config.yaml
head_dim: 128
vocab_size: 8192
hidden_act: "swiglu"
tie_word_embeddings: false
parallel_block: false
init: "uniform"
init_std_o: 0.0327
beta1: 0.95
final_lr_fraction: 0.0
batch_tokens: 131072
doc_mask: true
train_tokens: 843800000
Each number is 500 + 50 x the weight over its row's rms, rounded and kept within 0 to 999. Layers, rows and columns count from 0. Numbers have three digits each. The size before them is the row's rms in percent of the matrix's.

# down: layer 2 MLP down (transposed), 2048x512, rms 0.0377, rows 1963-2029, columns 256-319
# gate: layer 2 MLP gate, 2048x512, rms 0.0377, rows 1964-2030, columns 256-319
# up: layer 2 MLP up, 2048x512, rms 0.0377, rows 1964-2029, columns 256-319
down1963 094:476474511503520413595512506486436464577513490476496423499491500512505595430543373508463518467568551541471491518493516514398462482465507568612432384440448525427486533549495483435542490418556584
gate1964 100:505598594467547491544438519431420587458527484499570492516444476540551537441514536504513497449581493363507496448490476443449458462553551601521402539451493499534532418496511480514532438477487477
up1964 104:482398479499447436573438552487486479446495529500462514566572407420514420499458483555512549428562445488441496599519508469454458509536482514517554531542598444602442392495493522447487497490434547
down1964 100:494579599501545457485510499411427534445485445557467484482499413491521502515515462472468562451448529526496495417477605469470509494506502473552420588546521538549526490495603531511566433516435444
gate1965 092:464547535506542621547469476521454479479511395512494550571470455565491532497545538485560574470465428545508484478552454493503461477487550475478476477467448519494418538559540456468432445476490471
up1965 104:456530504545535368581551476562554514627574557498552586478430541516472474496414575489560523460442555468506377537481602497459481472443553565568551472490509557420421485548531507450533571407499516
down1965 092:550469511483465524462459527482438467491457404510379424552460510466495504483543530523488479556545400569471604513566480493530475489525410412446465575453475530492542374462448465493412472523465492
gate1966 096:490413476480521520455392442514534500535517448516514467479474535568570489460544558466580469585523532393542483524566556491497566551572503458477429492485530520510498482534481477525497452394530499
up1966 082:547607493526512581539523464509466513420560494550447525425504584586461611567479475435459561498496431476522478447538451619554449456550515410560464553444544508424636469565408431565463420452493432
down1966 089:563534516522453450548571506510489542432560562450488519525484456467455518537496398506405517411515393564431520490418532550493412517416528562418570522525516464479431573498462493501517481554409495
gate1967 101:654444456550451467532469519487485422550477509553537500596552390393531477477490482568530513518517447591505499538424481438487419598548510563462568488547487564521495629517414486370478583452575518
up1967 106:507482485498566483457595502482472501517486445543490548451531544530557526478520506583487446512499491523468470550495452509493537539531412515484523524514477512484466426519466588501523492484520456
down1967 104:451491486461468494485558537501422504392527521552424570508527518455514574535495473526440517434460571537533475517501465486465478536436432519567503487474585465454522459468531486588541518485579485
gate1968 095:447413567436536543440478523437561426595557373591464487397398564535499486489477475492609499506462472503624418502568466477512476539537414459543475534525512570570550536401556420539479490530497478
up1968 099:535526510474437518461462419476504493426415522480529520460578500492518546464498468472522432527437511454453481474380639465525495505507526574510492516466468480449455487495495455454498541510548427
down1968 096:430536511573486472455522548523485482512529458534556540608416482477492431500526517512491463456518463517575564479588449544449530548492476456492457447462533586557521591555536567507446462517517527
gate1969 098:398451508587514475438471546449549576449510540466576479484448481580491447438484445562619349476553506600456597486461603529589415449442485505484553501443499532529473488375425486449515520561534541
up1969 101:420543529559454523517500530446566489523548529514553538474477511511495575461515467571507590492455510390515539479453614589541532501529536443509503499526539514535559389544468448544512389485440567
down1969 099:478561557562525472473500483529489524541510486533432469384454415439571481597500536456455495475499473490505448471489516539447587513537438472479509459491515510462537461454426523474512508527556551
gate1970 095:486504487430562524502477557483513485435395511502550394493496458547529438474524531619496532568523461413468473494499616504506476625516611486373521581536461437483492509477533494613497418475450469
up1970 099:489497561486518470538502514469543537520568545468527424408520475467471496431511529501508450563473547594433510514471517492480454508538474449514483483460547548469466468473503557512650386453587469
down1970 101:470413511552505464448467546476587394499507611422504451509523462468450508515515541500535450538505528437504438539527485473497532568493509499520538523557487435428527580560511517512513480533516455
gate1971 105:506440505490395499379488491514521511440573546575514491546399476514475514520449496545460500496603410444482536433514470471550466540534461431430526516543460458523534574555487551546565451491474459
up1971 103:428579518487487442572409493555491430449524545510576476487443519534552605516512567486447484530548349499560460586506489481598479541560495487442388364530479365513555533493488549504458474486454478
down1971 102:536464530535433444471542414508549544535535449588548580472401470486496562531544457573499463494471444502565534503569370545503501582424518487613575433469473494548533537534513504562549447509474521
gate1972 080:498548492546482503538576504443531463508545468545544453453433518506512511472490506556484523496445619493541453512489486506453512538443574481476495615527454564527533569565470543449404569538486445
up1972 080:456523512541451549449452455483534522511417528486435502513513510490442524515528492484491434534485491491409561467509494556543483519505505449499460367560513492467484548402450568488531505424534463
down1972 080:415519539439469514493424410501496490548485523520465516516469549429515497534537505521434511499508414539482529425541564510559557473519476457535466382520562500423401414452539550551578503434493554
gate1973 095:514558559470567484470352509572488518413523545493426415449539535436519559516543431508507520519468456455483465457443465419520451515492507538469485442453485545533516527455518438471534506505581553
up1973 101:546558456465456481383469544547435545543577415606546492505593459539488512546498495566470480489407567417525542440447482526579556447564578550533495531582457449543484493472464479568473476551420464
down1973 098:516448489531477540525487468505533421538453444458447496436490515474479480446448561460414582452506479515474498490565481577504378484458440421571491598474499515461475506519530559534552514511482557
gate1974 091:555575544545558455472541511510468454555454530522523448412548406501504490495463539511479515529467406562561510521425523577500513521431493583436475457596535499505480502513467502400534452497582490
up1974 105:563564482450435450506545501487512398459434513468454554494629544503514467539508483537431556451525521461566514486489458518546484413504471472559501536489488441524430570549522580562428478361445425
down1974 097:375565471409532548454489496548475506544557408528556536538394525537516566457457545446539530492419490448328551530549495428428461562454609493435476460543511621463482377448481457473562555617459542
gate1975 099:450553419555530439475511576608456490497520491510538526502472486502453501448499460507407486421459518459542482511519498384539464427484459497484476453548462502419531571422579465444478418553493445
up1975 091:459476518528427515547501544521485513498539554513582517464495589510532544505560566542431463462466445427372520583421480490514401504494490488526507523492523583514399432430535466403532541508450410
down1975 098:596522567396516533469621421437511426503459539516442470457580494435550507540493535498613555609588488543438515497488529574504543491553500529588515561444469458558453388526416595502443543420501508
gate1976 090:480419526447565441530438545483552505516443528463542460513447486478546457540506521487409604481509468462541496413524468511441435535494500499540481491418569484490477403456578485474547543474503506
up1976 093:453441470477460440524585478557536519455363546503476482516435500528446487493487487374488530535511536521480509503439467473508508509589517552602428576418481420512527462515544580487410492472439507
down1976 096:563445484508516538437553475567524540508553483614501387535456441477493532592543548465533470484538446501505549502455462472485568474444501474536487470598465499455511510465496506523506499470447512
gate1977 118:565466545522485523509571503475568504514479472480560470511465477378535452453432481498565540499601431575540482559463467450439440554477448557491531443471475499462528540475450526491475457490455516
up1977 121:497458495425520507524524510499490457410499377482474454535487393483494548557586520389467507485509550534437413470482434433432615472477526442492507434565456539499487453501534512503538477490410446
down1977 121:513474494445573443502622487470510472410539448488529478439541386472475587464542535419490502468519536541508462579484564447404530512484457455474475475510519584491477483452448557597559448572433546
gate1978 097:435464453392531502598426474451481454421503470525565421441555510434477519513530447542486480451441452492527550504504452479503452465527529563494581512467537500558495560555469602556533533420616520
up1978 097:528578465561544446422461523507525478559451515555543542453561496435502598524408437448430615565486504426471475424575444489426480494422496535409497523559526413590484400526546540536536483513468540
down1978 099:521411582497513432485464483483480490502501531438527489524613571462495504514422499494472541499449492504484576507557503492551548462496550570445520541537485461573514500568587483444508501506535471
gate1979 098:594497501474464446511421483536552573376533482473558523532549579440562565515603456568468483497484552572587410458498422554482547408503543499477385455515512392527477509616461562491502611530453672
up1979 095:480501460468528519503513438493395506600537538571445513483521470534474537506528639471538562503558380513484522584595576418524466401483471497565490428496468492475517470446438478536544379523569403
down1979 096:569499526559481543517374511534605505449536469442552569522427541444560493477565493588450495493441663530565479455407470470520565439489517480507446500550634407550434540515521442420447619520469589
gate1980 085:527490490523480556605511518516552484476421486469550516583458544470409589530477587532500445419467501509498490521484533578473466451485491543468460573497513529560486441466491466528447579565458460
up1980 082:489489505523425524478471586458430459545482557504461530490463509500486475408421561533469624524484470497570520516540479533549561530541519408481535585547495572444383474514490559511514574467483584
down1980 087:461469495589478548455537543545504578466488522506550511568456486485478506469470624511523501577415564363560594494477523521584513497500526496561510461553523519580540415584479453488537432569427471
gate1981 101:533469453492473594543540541564483502627478540561473581476441479466585577549459555503514466532512573317524517548537515491463473471484500470439442428499524469446459405437532433499547594455488486
up1981 092:566579593466484483507481457515521532498495583522491511611566477497495411547511487489528551504542578515496541511509478500544473456510428540469609569447484395491545515452586561570489504459494511
down1981 097:592538498546554605511539586490469491554492559578530542533465485564571523531509531504534530540494652330446500545440554525542442522517562525417526451519459468463446458439512521505552612409531557
gate1982 086:506584514572521610416459429542501481492606514476410485469468474553481531444535600489514478510424409515566515512545497534490523519498522482442490637491497474509505553555419395506450549536562553
up1982 093:568428500558476525501560532509554616443443428525518426432468503567555510488452446522625527510488557500516447531518518468443466453532605453443562468454506598575525347430539488575592565505465428
down1982 103:516423455465472532572490566517500535522437445518525487461466453562501464535538394408623436538453486486565519555493565472487418357542576429551583462574517539597460384495556496480538567526397488
gate1983 102:580494465474499561558477580489522497533443485492561447531465458498475434502504487470542468513541577486551504471504483620525432532519582527478517582561559492506535545516545486422425519523525431
up1983 095:473491563537514503505433555526536484525567444535528514396533509500562552528486423513485560425517436529553401470466536482472481588539587513436447475475502524496517501519568553508440579507410526
down1983 097:546544497537421470582482629489455560517527506438548458569470463461468461497480528480526511525523445397517527480539450575525485485562475497599431554491459460472505508496564462468462517628495439
gate1984 094:534505464381569627454485439478532547593425496574484408486541464608552447489526464539488496468572503541568477548518477479547594529476512532457588477485498451487475545566472430527535508508557517
up1984 094:463461543529598609568525454476494528475540489377412490408572582463506488545521542507451536440509510514488615481496425409529591469405540491522471513490423449472508540411436417462556511482503418
down1984 095:513501445534494452554463464508539472438538569611541502519482436540443550467470527407496452495465518506430423586507448594550420510589454478492443539473518545496502473503539533550494482485449590
gate1985 078:498466470522536496504448522450483403482535569469542450416527520429524571474513564572474522570469553486574541475517439527593509461448520430472529544534455448517522524501532558588469400508474603
up1985 078:468425521448389506582542474517477456506425515549579569477634441552474504527517522555510446504542587440577534510422518541588517473493469435463547570548520526540499499505562519484618435485538480
down1985 083:500460508547485468478403522431555487341489551505408437463596476364563561501530530564508538473508514469637510539382539548612484485514422518485507519567419454459588469584525581456541507502632453
gate1986 080:412544486556558501551456515431561559521479439506550521482470600468582439510456493485382555475482532481520482506563520498556502440423512509584534496527452458483470432452488529517543476529475479
up1986 108:562530477546511554565537455449536475510494554497498541426450511457456522446467450518442608489463430484475517521504499484516515478467477501524533452577437426536530520421416474416532514456522479
down1986 101:509518501526479568550489465470481435506546575481466544429439483479467472458531486574452580467455435465437465530438429482495530504457484515533500447622450448550516516440414454478585455454558561
gate1987 093:533511579453426535451501499405477536545454497527565510463528518548552511418484488518501455457574492472506487544492472535521595539504507548365565540481602442498539498517435468460438558492493483
up1987 092:472588431513466536470491413532420529534573515488502484544579528531550661478483510494577402505494442488511496538487457535470516457540436518462469491439398509448465510434487502501565517499528552
down1987 098:575541515466415559493498498467522496470463512584561534439479505572477591445510516494534359554547463516541399520549448584433527552546453523421549559416500480463535442455530541476519593495485595
gate1988 116:573515495518447503564547533464541457523505459476464518430513491552537549618455522576474520478549532454535490404559481463481439441520600501554471483523485568499474565498500443524546464411570475
up1988 121:526559503380475525522559536513485552452447527441503475523469489445420457469452552529420374391504526481466465424492552484504531526571403564507482427517476534480535513433518444542448507610558529
down1988 106:409508500497607525553527542568485519484525476553457523458503412410406490478529526571386539420472525458458489431455623502399466511508502479467566363579449593447500547565507451502574519527623527
gate1989 102:401557532550510444489489501522478494429490492529592477484550574473513631495450562535455468582484485525618524520496419524502416591576526607546526527476573484433582585518504519485478541393519508
up1989 117:512470487503551521559449502421443454501470501462499417434386502526443512473530580490498532572421508492502471524505562540493386509442484532482452511544486526462536515591532558541484515487419541
down1989 112:414546514523468523527518484530530473452545485498506503390451465498431419499514404483456507616467573441514493534476539529390485464404497476475443468582454574415440480507492495486474459514440566
gate1990 107:531551556454597534474514525561604470508489464532525544462551405558477485481534460418403522569537532445458521482522566569567492565586549547453572623468437504482469505533441493494510481447414503
up1990 108:512531445531485505589550524523561473484412594511474449597438530526414458422486558502605563468453499527520505484437385479518484548480437514591348541371556525508611542530391460435465505595500456
down1990 106:476508527524485400447435600542436545479469560599549499442436475543480465504517565539558512471441531481427442431481504438383510499457453477480495487416542559451494449595453385459486465532613511
gate1991 102:524540525552518419450449548422459553533596530582450489572425507446531504562500625533468479500542537449515459570609537500567460468498478471427518555550432488556421513538564495465561430464530457
up1991 104:421465542515557466418497456565410465509452508516441566434511540445443442516471498644469468467509534414461601541526563472498507563496520470516550517521459558529563481672477459543502500501578545
down1991 101:531489560544498448462464559494518483475494585478526419560403556502413459463549462582537483438569531554648486499521522512556564514527485458473511449546474540537438479515539502467547532474554454
gate1992 101:471456438489589462543543517482515452487466600466505610517539463505505487454447477497477417489440408581424615515476476478452498536476587451536472515528471551370547539485474496558581557469576522
up1992 105:455546487442528463475506532510479457479446456492537495478472434550566422536502450422477430475509602503480536505506506537465504476488570522541450583476406539509450523491470420538456547434514528
down1992 097:537508549457496550483509395468473608522456553472510466540540533481507484600403501538462485472551462471529505539538477561486459607562484527484506538405506489468451466528517553445459436555402466
gate1993 103:558452546488569469495510473534508452479489602535497509401537443468439513508414485575473526504539374505475457466473482490519496555405530514565395468455532443479460507506510464455515462519399508
up1993 104:478468449539510466503491461501491577590545580569425466447492416548503478476502466461580498530505474407544474569536513488536493485517492509561540499423461443483456531502427535529471515529519435
down1993 100:474472449558471481493574599478416580573537499545475564545463419570548513482519534489529464520460574483548531519468474538545573499514472480493591490487475506483492548541459508546475523510605456
gate1994 098:505445470509539469549456539525544534470432457480506565539522470534485509509448480514514477431487402574525618505486544569499533468480490444476461472514476573526513553617551496534570558448472504
up1994 097:552533476424457514540503408404495468496562559497456488431506552512459566436412400472496492545440461500532380379523599588493490568489507481471559524505501552507459447512410468428473472522554469
down1994 100:536495511541401537499506503491462486502561581487489457448474491420431421501542513474502461589476510473468390505518520502619508512513484562590514560521519445495487441455480477566459477598484458
gate1995 100:521507530411540494482492653576521369568417556492534479513444513440588534563524562462474493527495578496546481541542425539411479498442491416347464487580525466466496482475529431467525512539498512
up1995 106:588409389393458461468536568514496444584533548560487548493531445534526422538499581545490492517458449589479474480513483498503488525495482506544546524555492459455483468495507518480468496593411521
down1995 110:523450449451508459480446457519410512608586540452435512451507489527489440604477576509441465495480556537520444485550542480471453527477452512533523513523467470545415538490489493447492475565524571
gate1996 107:519447489574534467564445604523486443456552510511513402569407545530473453502467473480422528442542505493520514513564475557412432564472468434422522481491523453526486517480522500492439446525445488
up1996 105:589490485422534461443525563446525538455456532524518462522447527552420464547437451571484521435495440514512501419545413535422485493492488523541478511482561528463469546471421506491521439524547541
down1996 103:530435495578415517471582488560552495441547514512514429578534478495449471554420523556507569500467442535475471505585470552453464474417501403458513502529554573522543593513451597574438415580518458
gate1997 096:527477556445543568578512567491529561465563498581474461418417466519505482506507478577520439524473488454513496426403437440498429511503416517434506495443483579494487478526531497533422507446519503
up1997 099:568522646552485587543516437481554531539599517524518458483405487485508556522499544542484430524528431563501452475455424520546466594432487440477500508540471488509475484489429551433485575521559575
down1997 102:509540457512487503563512586514505538636469500541512413614508516586567489483603529450511475530414495452512513610486539455460522452536528575513530454475542575433581525607542455385479514462494516
gate1998 099:473532558582591545535547495632552526529507451570428464525575551512511436419478626527501575467483596463559480557556483420577460474520538493437442484478527444462457563588536566525498556466479487
up1998 079:550430540435447539539483497492534596543420472502497522463468455398440607474530440494533459571540478490571488556490466521554493445425492581534491522482467484553566463506518616489559483622488456
down1998 091:477524572579506544539546496630553473520460465511439488537503514489556444418477614520537548458517522474531514533529540446583510482555530599453477467514510446496428526543548613461452516389492504
gate1999 089:538501512479489549444454599521550593495466475480524454501519526515530489516409531501534451485585451526523449477465540547564498514473506485448498497512508455436522475470492522484489557510430498
up1999 096:462544524418430447499512447472520579522488544406600495413569497374573580562488505485525498534622471505557491495482495435517487510488461509520525503511506589517458446550564537381540465501457472
down1999 098:522514482401451516483554488498434435575560556433547457480406537514588521424446503525538482507604444418536495425526542493455495498545583571518501496476574489418469555512532522452481502503519461
gate2000 107:563482505507462526576358505501438499415510508482505402466500490426554463497454534465602557515564456423407481394527555545512442428476436436505477586554526472520412590574441520610527416409529532
up2000 103:547569518503543361596543504646406523518426412484477424479575454526489564559498500536481462574501579558542561514529440599496520460579512399480535556528503473550500558462554455452517577576578568
down2000 107:588523435445489397509488411462397452348480414487461407454533408468508443534556465553512459573532563529512516467543589470441420557530491448505511458452448483465526558512525487480549462463583584
gate2001 100:540489555440569506501514544485483506451417460579428502491412539504521503533468465561574507565479434555532498561457438571486509524505546552494557545531586457505485533417444485524543446542480579
up2001 100:439511453436546484453549534534480525527508484572481561492478436584517530517534468523467477514594490557511444482502390481558533454581509523587505508487464621569544439541521492430493515550457485
down2001 100:412445448525562525439461545433486569471582511441518404501488479498503524507484388445507474543521479485519447412517448538564539422473452480606442512517459457512466446491553472494531502508451525
gate2002 099:511397497489529505507457523489436519588532473448539525533513523456538565503489554412445535543495429452502520517454586550445551521553452543517476563492483509528419479507553481548482449439552490
up2002 088:506477463555564553524523487608553456458527471483490535512545421468535384559549486511518576473594591512549515444494467415543507609444399553474543462495505426453497583558461531570494542452547506
down2002 098:495406540586561494531531510531382454537553509482549561527487492508547524480532568508529472509497406494480548487427583575515506488555507499461450538525530514534461472508528397559469457427488512
gate2003 100:470491457542478466503482446586548530514577417480482418560440507429436454492405517508399432424541530451364463440538554516486506501473476565530376526454435513546557514430612459552507466467479510
up2003 096:581528441542440486496548501517476546512457543453431486590530371476460434420471427480438504528485500487541515333412544605557629463540445502494521520546532520447593538450435458470469541524545412
down2003 100:515531592473476530510521517466399446477450565549499562463520500532493577474546513484566539621445509518580565600473527507573481441527510528523643516567527482479503509567400526438478487518589505
gate2004 103:506433480382511588559477542522549545543521515511400482531582554423487478537504565576470562600535495474415512470515624443518410492425392490561503411542448538466491611532622524508417448482553502
up2004 113:521526402503472536407567445509398506581526475587545561523445449615514519482457529479490482527571513467482566582534529501512497498459537474496612487548513514509460487569562583533513563544380527
down2004 096:538458548467543447531493545324508501418531538480473453372566558504501458557491460531564538576619488573533471549488511560444500508563491447449389493346621478501513542490497545443488558488486527
gate2005 105:626399514435438479457536487503512592511426502497597488537508537501488525426513478596474490448569505459498517499491515444532444462476540559468432538402520536503497549480430438412530445484542542
up2005 109:490574459436507457590533527520579416513467439479494562557518499553499502548536496534391512511457462442508519496441504491585440591515579535443508556497463542505559554531518598505551456489521512
down2005 102:381524511421556491552502540597450470438534483504498497453498488432495470383497505561451507518446542534415489495520493524538494558485538487557429517527418474586521469484622576463526577503602490
gate2006 096:554544495438477550559525417444506620532462490537569462487439472516444527488402508472539604533434412445474442386516501544587541472595415484397461511522481515598473495557618559476496569478546434
up2006 092:519483561498483456550495411481481464492576577536512452527455496522386501533491472470442429515459476580553381416504453468450504330515507406565487487519479527505581512501502448427475461539524520
down2006 094:433473552600606503535532558449562471486493413405476534501515546482535568546470446525557476556495583499503529521440471418387439585479516517588462514478434409509523444481403434522581552524501500
gate2007 094:490535441442521531439436537472616543449474525561515495466564459497429465431530554409404370467515535543403467427394543479491503466537510617490437487496382526442467510484491541583513617552481492
up2007 098:512555571441456540478539474477558462531478463498532535481396585436499510458516515505444546575460533470481386448549527447576612450480533486526544499514489397514473541496416558484411514471487504
down2007 103:608469456430495508483513577419587501528522533546593564426473535466494420457523473430381479514541529507502399471464497441572569563522430584480571538498473438500357410485516556545495555576507546
gate2008 097:594537477549496537518513474553502467493546509563550484405493434531536443419576493335542534508478516566532556527511441520521479424555565494447460541517604453470492520500408460504488557639550558
up2008 095:487464499452503477499489450591545443428449594572578450541457452576524479477570555426595454467493474441534485597439453475420553433467576456533421452467479452483377447418398558548405539459487511
down2008 097:404521503432497429494520551427564468493499444558447483544536488375449562548479609609493427486524409451506523545514461454505527454501575533508557458502503466492482440583587422575536457424513551
gate2009 105:516509566530512445538541460517576532537414582510480413508556497481476572445446459567558511530496344490455458520417545476431533484530515457546442598552478602556500427480515440469485484568543477
up2009 105:504446529509522481505415581556474458419573496487527520542512527477487452529470490442504525394471470518460539554457494491511479512626562585432616459613500414504444542447510564576571472501497567
down2009 102:565513492540445539523518557453458426423456454483479504401457520470462452491448471462603523495506522398446502480590406484524435436491540436524535477421512456495444449429517545492477498490402512
gate2010 084:547465418489499549446512478532449457475372449580469478528408571484506559538407537546466435512437491427438423491547436541499485458509433539495438442515475513425466431533588475483522519440472563
up2010 083:453539536483470523558571562500496484520534387440473501459597488560536469539536572378515491520486567575524560500444425504485554493522512516443585442562461547461623491484487508471471429501512508
down2010 087:517478474513476512442601527509531415456487451491538434542491481494575500536511550401487447444516447529483548479481515496467401454545466540549522452578530543454540525482540450485460437447519525
gate2011 111:564518469537506587537413557512560525459505488412515515576483476525490507413486554527458569463596516497474459526516476493473610535474417500515468528436518488488499461478529599444495419524554410
up2011 110:458473452561531560515621430512499498579499438519498456502618471558558432561588588561514502391438481524499497587537457441448488501452521529469411443475542562466488458495540498557463451423514490
down2011 109:442542489482524579429523478563445522562497454516485506545590525591521430508562520525578510531478544412381466556544464436479475484502484485442493492525537471508529569459521479478589463441545418
gate2012 100:629453500578473420580433455556480383464526538524511490479572478536556417493475498504466492448511522454382500511402446515475460461514409639514515498467429501395504467556547535482532525520551566
up2012 102:508443487547485465540458457532446534412545578508539525531505475429452520507492504483419531422566461539464488541505538531438517498466467586463466559533513562478473524530445490549480440464494531
down2012 095:438489492489533530552511526520515364527451603547523496486541496493494478480521543463509482534581526434564356519447527546489531458576509470590548496504498419465470506497425524514487513499516601
gate2013 095:543491524502527471453508595452477469600464430409486442516494451532517453547518509525495466500437601519461483501501567566496518508556497477526501526512440528535515558555462548516483461557489516
up2013 096:488573454534410516469506408473561626561603461483512568471457461492509533550471522480471426444403481451543533509422512534479500476549573467553506449554440473543496612491499520518475554382493561
down2013 091:481466601492554519591515506524486500481551566497498482536496541392488473432547565409471544478541469549558482461439528553488462448461392519549478491574518481510464476515471482500564589497497452
gate2014 101:451423503470425446539524516546532498570529517420528461575513511506557478473399438460452512465511462540536521518556473427585488396471543588491450450532492516551528435411561520516563433435528512
up2014 098:513394560635533477515388460467513482451498489536510589483435507593435519552533565528501511528456540516585522551538520506502412515519490602405380441518512415441513565473464590500533470614586599
down2014 098:529526555504482584485558481524461470561480499505526538472567551459546445445547486455553533595528594466503485505500469491444556432426542525521478498509447515426508532503590459468512544516498548
gate2015 092:515528533440483531578417438546430469482552537346444520532619547542510436465522502495479506465494499478592580381523467462507487590458449479513559556527569504560470427547557449546501513416536481
up2015 100:669536627458439539551526462459522586429550329475422557598497534512553589494452538509504495533507521583588584578500475517474485527488483461460506496549410485501567522561503550481548530397515452
down2015 095:384412407591566477448511494478497453556456637543528419522493478433460441515436520609545484499525484465513494407548520499516591401513499514549511504462443511468487499500519515514398518583499530
gate2016 096:517462556591556491557435468510542473451491537500522519410412513466562509540547458530558539511569557484570476483489531471478496521501507545461470494495588486517595435506476530565431632431564565
up2016 098:615412474525482570501518599503490555561498472496483507576533495607524541545496500484414435489454472502585473497490522445437513486529456479439487476502454435468499523519423587493536453507529433
down2016 097:538532605532429423478505466473462442528523451600492518461434456533587471471454483580491481533511438582480522537481434495548543511455367495467460543495542470525442433477499495533466542546475528
gate2017 096:503407501407494457443413567554407471510520475543674496472486541465565543534490480459522536469444462530560449500532541556504547528539472475466579468565587476499456625585514484485531525503504566
up2017 114:505520389563480530541590511557441631422471595449528552500350518574452524497515549465496413443533451519453529529545447526442576504532497511612587490468446546559502523559525391481473530485486439
down2017 112:499465403579530584535528542502421611389551566537524505446455542525483534449494461436499434482560418454482437600549520538442494491526548549578494490424496490480477565517495475492493464485493422
gate2018 092:539532497546617539476437555505461559495508536483473586467599510574532430501560475448450508541544444484549561536404497678470448419476481479419521581462507465515518573480471532396513473528405604
up2018 099:530495517511439550422575448495510528417505504588478525446507440536549499474489431527517508520458464499439506511523513467518489439489501420474547437499521454510558455491452446603411487504432473
down2018 094:466471497479544511562470487490521512535516576425505497476414538442574554498424513473514507580462593553559446458441483573404506492532429485536438534496441506555533446563493515411410551491565542
gate2019 112:519518519548572566606454527627478485512578504505455457476450418530613495539522478494506553575508506502439543582450511453505472439526479492527610547486531526463454495433536497526369581551460533
up2019 119:608572477465471435609490592524515511577538581469495513463459465432547558507425504533490603498629536444388509568408404463523534442436436509521399480448564586536515521556560600479449447555533514
down2019 105:575538503446467439425508534517420488552535465572567475496521622504499576479475445490536625488423450600495510531559429509414547548351465424576447471482445448452501358538480521515545461483548396
gate2020 086:505544466601501465560464554480429439533468422571447551506517390498437636479544470521433503538480477463582453557542426530480487488436507578560587430416502458429486477566465545496542454483532581
up2020 117:580597515549444494459489512437587504461484536580477503431472414500451500428444510524465490499493507547518400551525546435458525490487535462535519528498470524495472516532451565497477557569534634
down2020 127:600545444531446468526457487488560454505432543506458424462508427549413546455473492509452497521516472500518469528523597403450495495446509386504562548534492476465524484525462564508508551576505623
gate2021 106:562466483466413450508486577476507482400486541496419597474621525549477522472529589529493496383518460477547521430478429456488457480507521469519548531515605432534583442407518477556518437481448552
up2021 109:393454424433524443510513421473488557548574400428517479490517472518521493520475511490449478435491585528547533428511451518471447488438471489458488486490523437522480554382520520504539474457375543
down2021 106:429562430584487401515462487519553476599467404583550472574496547490479536479542495429380493438498629521485394561525565503567430456443539494411559525485413485550434549538462531543498490492445419
gate2022 100:489455575530433535572424454518490504515467392504547480522477572486499595563488474417559532480477502553499510533530547469585476485385497494527486427563574598423506435387579464479450446616500493
up2022 099:428510498481417481490510528566402570521568469478488565421526540448501520514408522494583456551395504536576443525490579473510426552498529510474510459486513584567500444529468437629531465505527436
down2022 098:452531572590446588526506526489451459484534429474505535431445480432523530588459556576470609398441516568491446492455499456492507457480457494515478470539598518498453425497527513543444538561508511
gate2023 093:473498450400542469497432495556528534517593477511440490479504599525560552475398528486460494532534500459453458581500402530436548414518469524397548534474618516593473540420523488566459451577499494
up2023 099:480409488482522538508551482437425453486484564513507466460553480482430606559503457444445513558474453512442543463408376505438534522538484542447453457490449474491447569480508507583472545505446442
down2023 098:628411521619436489479471511558462562497461479551567496471560518526535560483506478428644487524591471493471503549473421467564423519524517452526572502439455473548452485444516455525530556508511483
gate2024 106:429567537442491541491538476541629489532546438425469506483489463458517475573534422464533425614433497475526453494516614462471553515520505482576477556472435507590572411410526483432495433500557419
up2024 096:570535519559514373514567481476460465464620556573560571509468428472515428484458522545599461543499523495406441475522478596449513512565505516485558483509511483563468516480514466489555463515501461
down2024 100:475585508496593527499582451465459503440589580544595568463510521395525435486560537477501484515475512474441495548418510510431478549527481489550419518501477536469476479482477485491540475453516544
gate2025 098:544487523559443462464465515511571523536501549454473523577477416520567449483524443457540464574506428555478570519557461523480469527381445516446529472444436476424555470564451492521557463547516453
up2025 098:518525469548447429510461522546501496421628468492469576511583492479464489491482500471459554525541542469409586500566511512559533555489544478493549469521464504551415498463560506477466466483545640
down2025 100:446494460557488529445535586545509574566536488454519503641545434439562494483517551502421521564524459410396489460509501558528538530491510503454484439501540637412498433444510460512485522473458456
gate2026 105:464459552492452449552455461590479452380480577546472456537478468494407546399523474610488617497482535459414546396427552490513486533455401437507517538549507530555510475471493481484556541582478553
up2026 112:586467479526428475528445613498435520544572536557540459514502412512562467471498453556439528487562449592479503520528494467460546504571428484492399473405446471463500504459507459483455576411413559
down2026 104:524529479602457501496506431459438574490521516471475597543501438530540503478435454476444480591490478481449401514523560391483584432519498518561581529423501499551528481459526435474513494465487505
gate2027 086:510469585476496454454490500471500575476574492475565565573594535440572428519573490431564590492471536475478491474526446502545480498541491553526549468402514532515533527371495578547443460494510526
up2027 114:556513526535579494426521527483478558494441475533483453574437496546503489632342527502544500510462524409489531474495527500516486539480554536488429547496566525457521602572494510449523449480510516
down2027 112:533522507496550434461540484513480572514449438540479468496453478490448557562461506487517530515422511445418495522541470540511516501514570532491436510493605542467516602517588502493589505498569536
gate2028 098:453535506386510413513611498487408320508611466478513499426498447493500487506513562531526608558420563504477536426527400518564500465431475490476502493461503593494570462513587482529588487572437586
up2028 093:538571532459599464444581573525470540553508497464532484471600479389550414453525517503594472547526507551490514473446395552551531577479524455481497499473486501514560484469556460489490488506484506
down2028 097:553477514555471531470383449486627582520400577561447512475486453421459440551511418480461441473602406481547508570510600489495521491534475500549554531476472486563422477463435562505488558464498484
gate2029 099:561491500553478462452552497509498477467581549527514384469511553489447491526362517569594549474466507525450520568432531505460436561507532471494462551561502490435537522509523594555572498441588541
up2029 096:445543445537489485445491571589500522457477381458504553442565477537487560510491521436535445522499455590526580542513479424573463480409468491551491474630601476436503530512521449559524585507459488
down2029 094:543500469520564527461483499411502515415511609578552479490499593570524446560423494582562574536401495534441485468495495559518480534585524488506477417557493478469524465520469513528587495513478512
gate2030 094:586482612499560509490521517528525399568534515541468525481524443467526555491432541439461496467529480524561539501526624554508551484522509588593510495365448482566617494614520557503536526512538466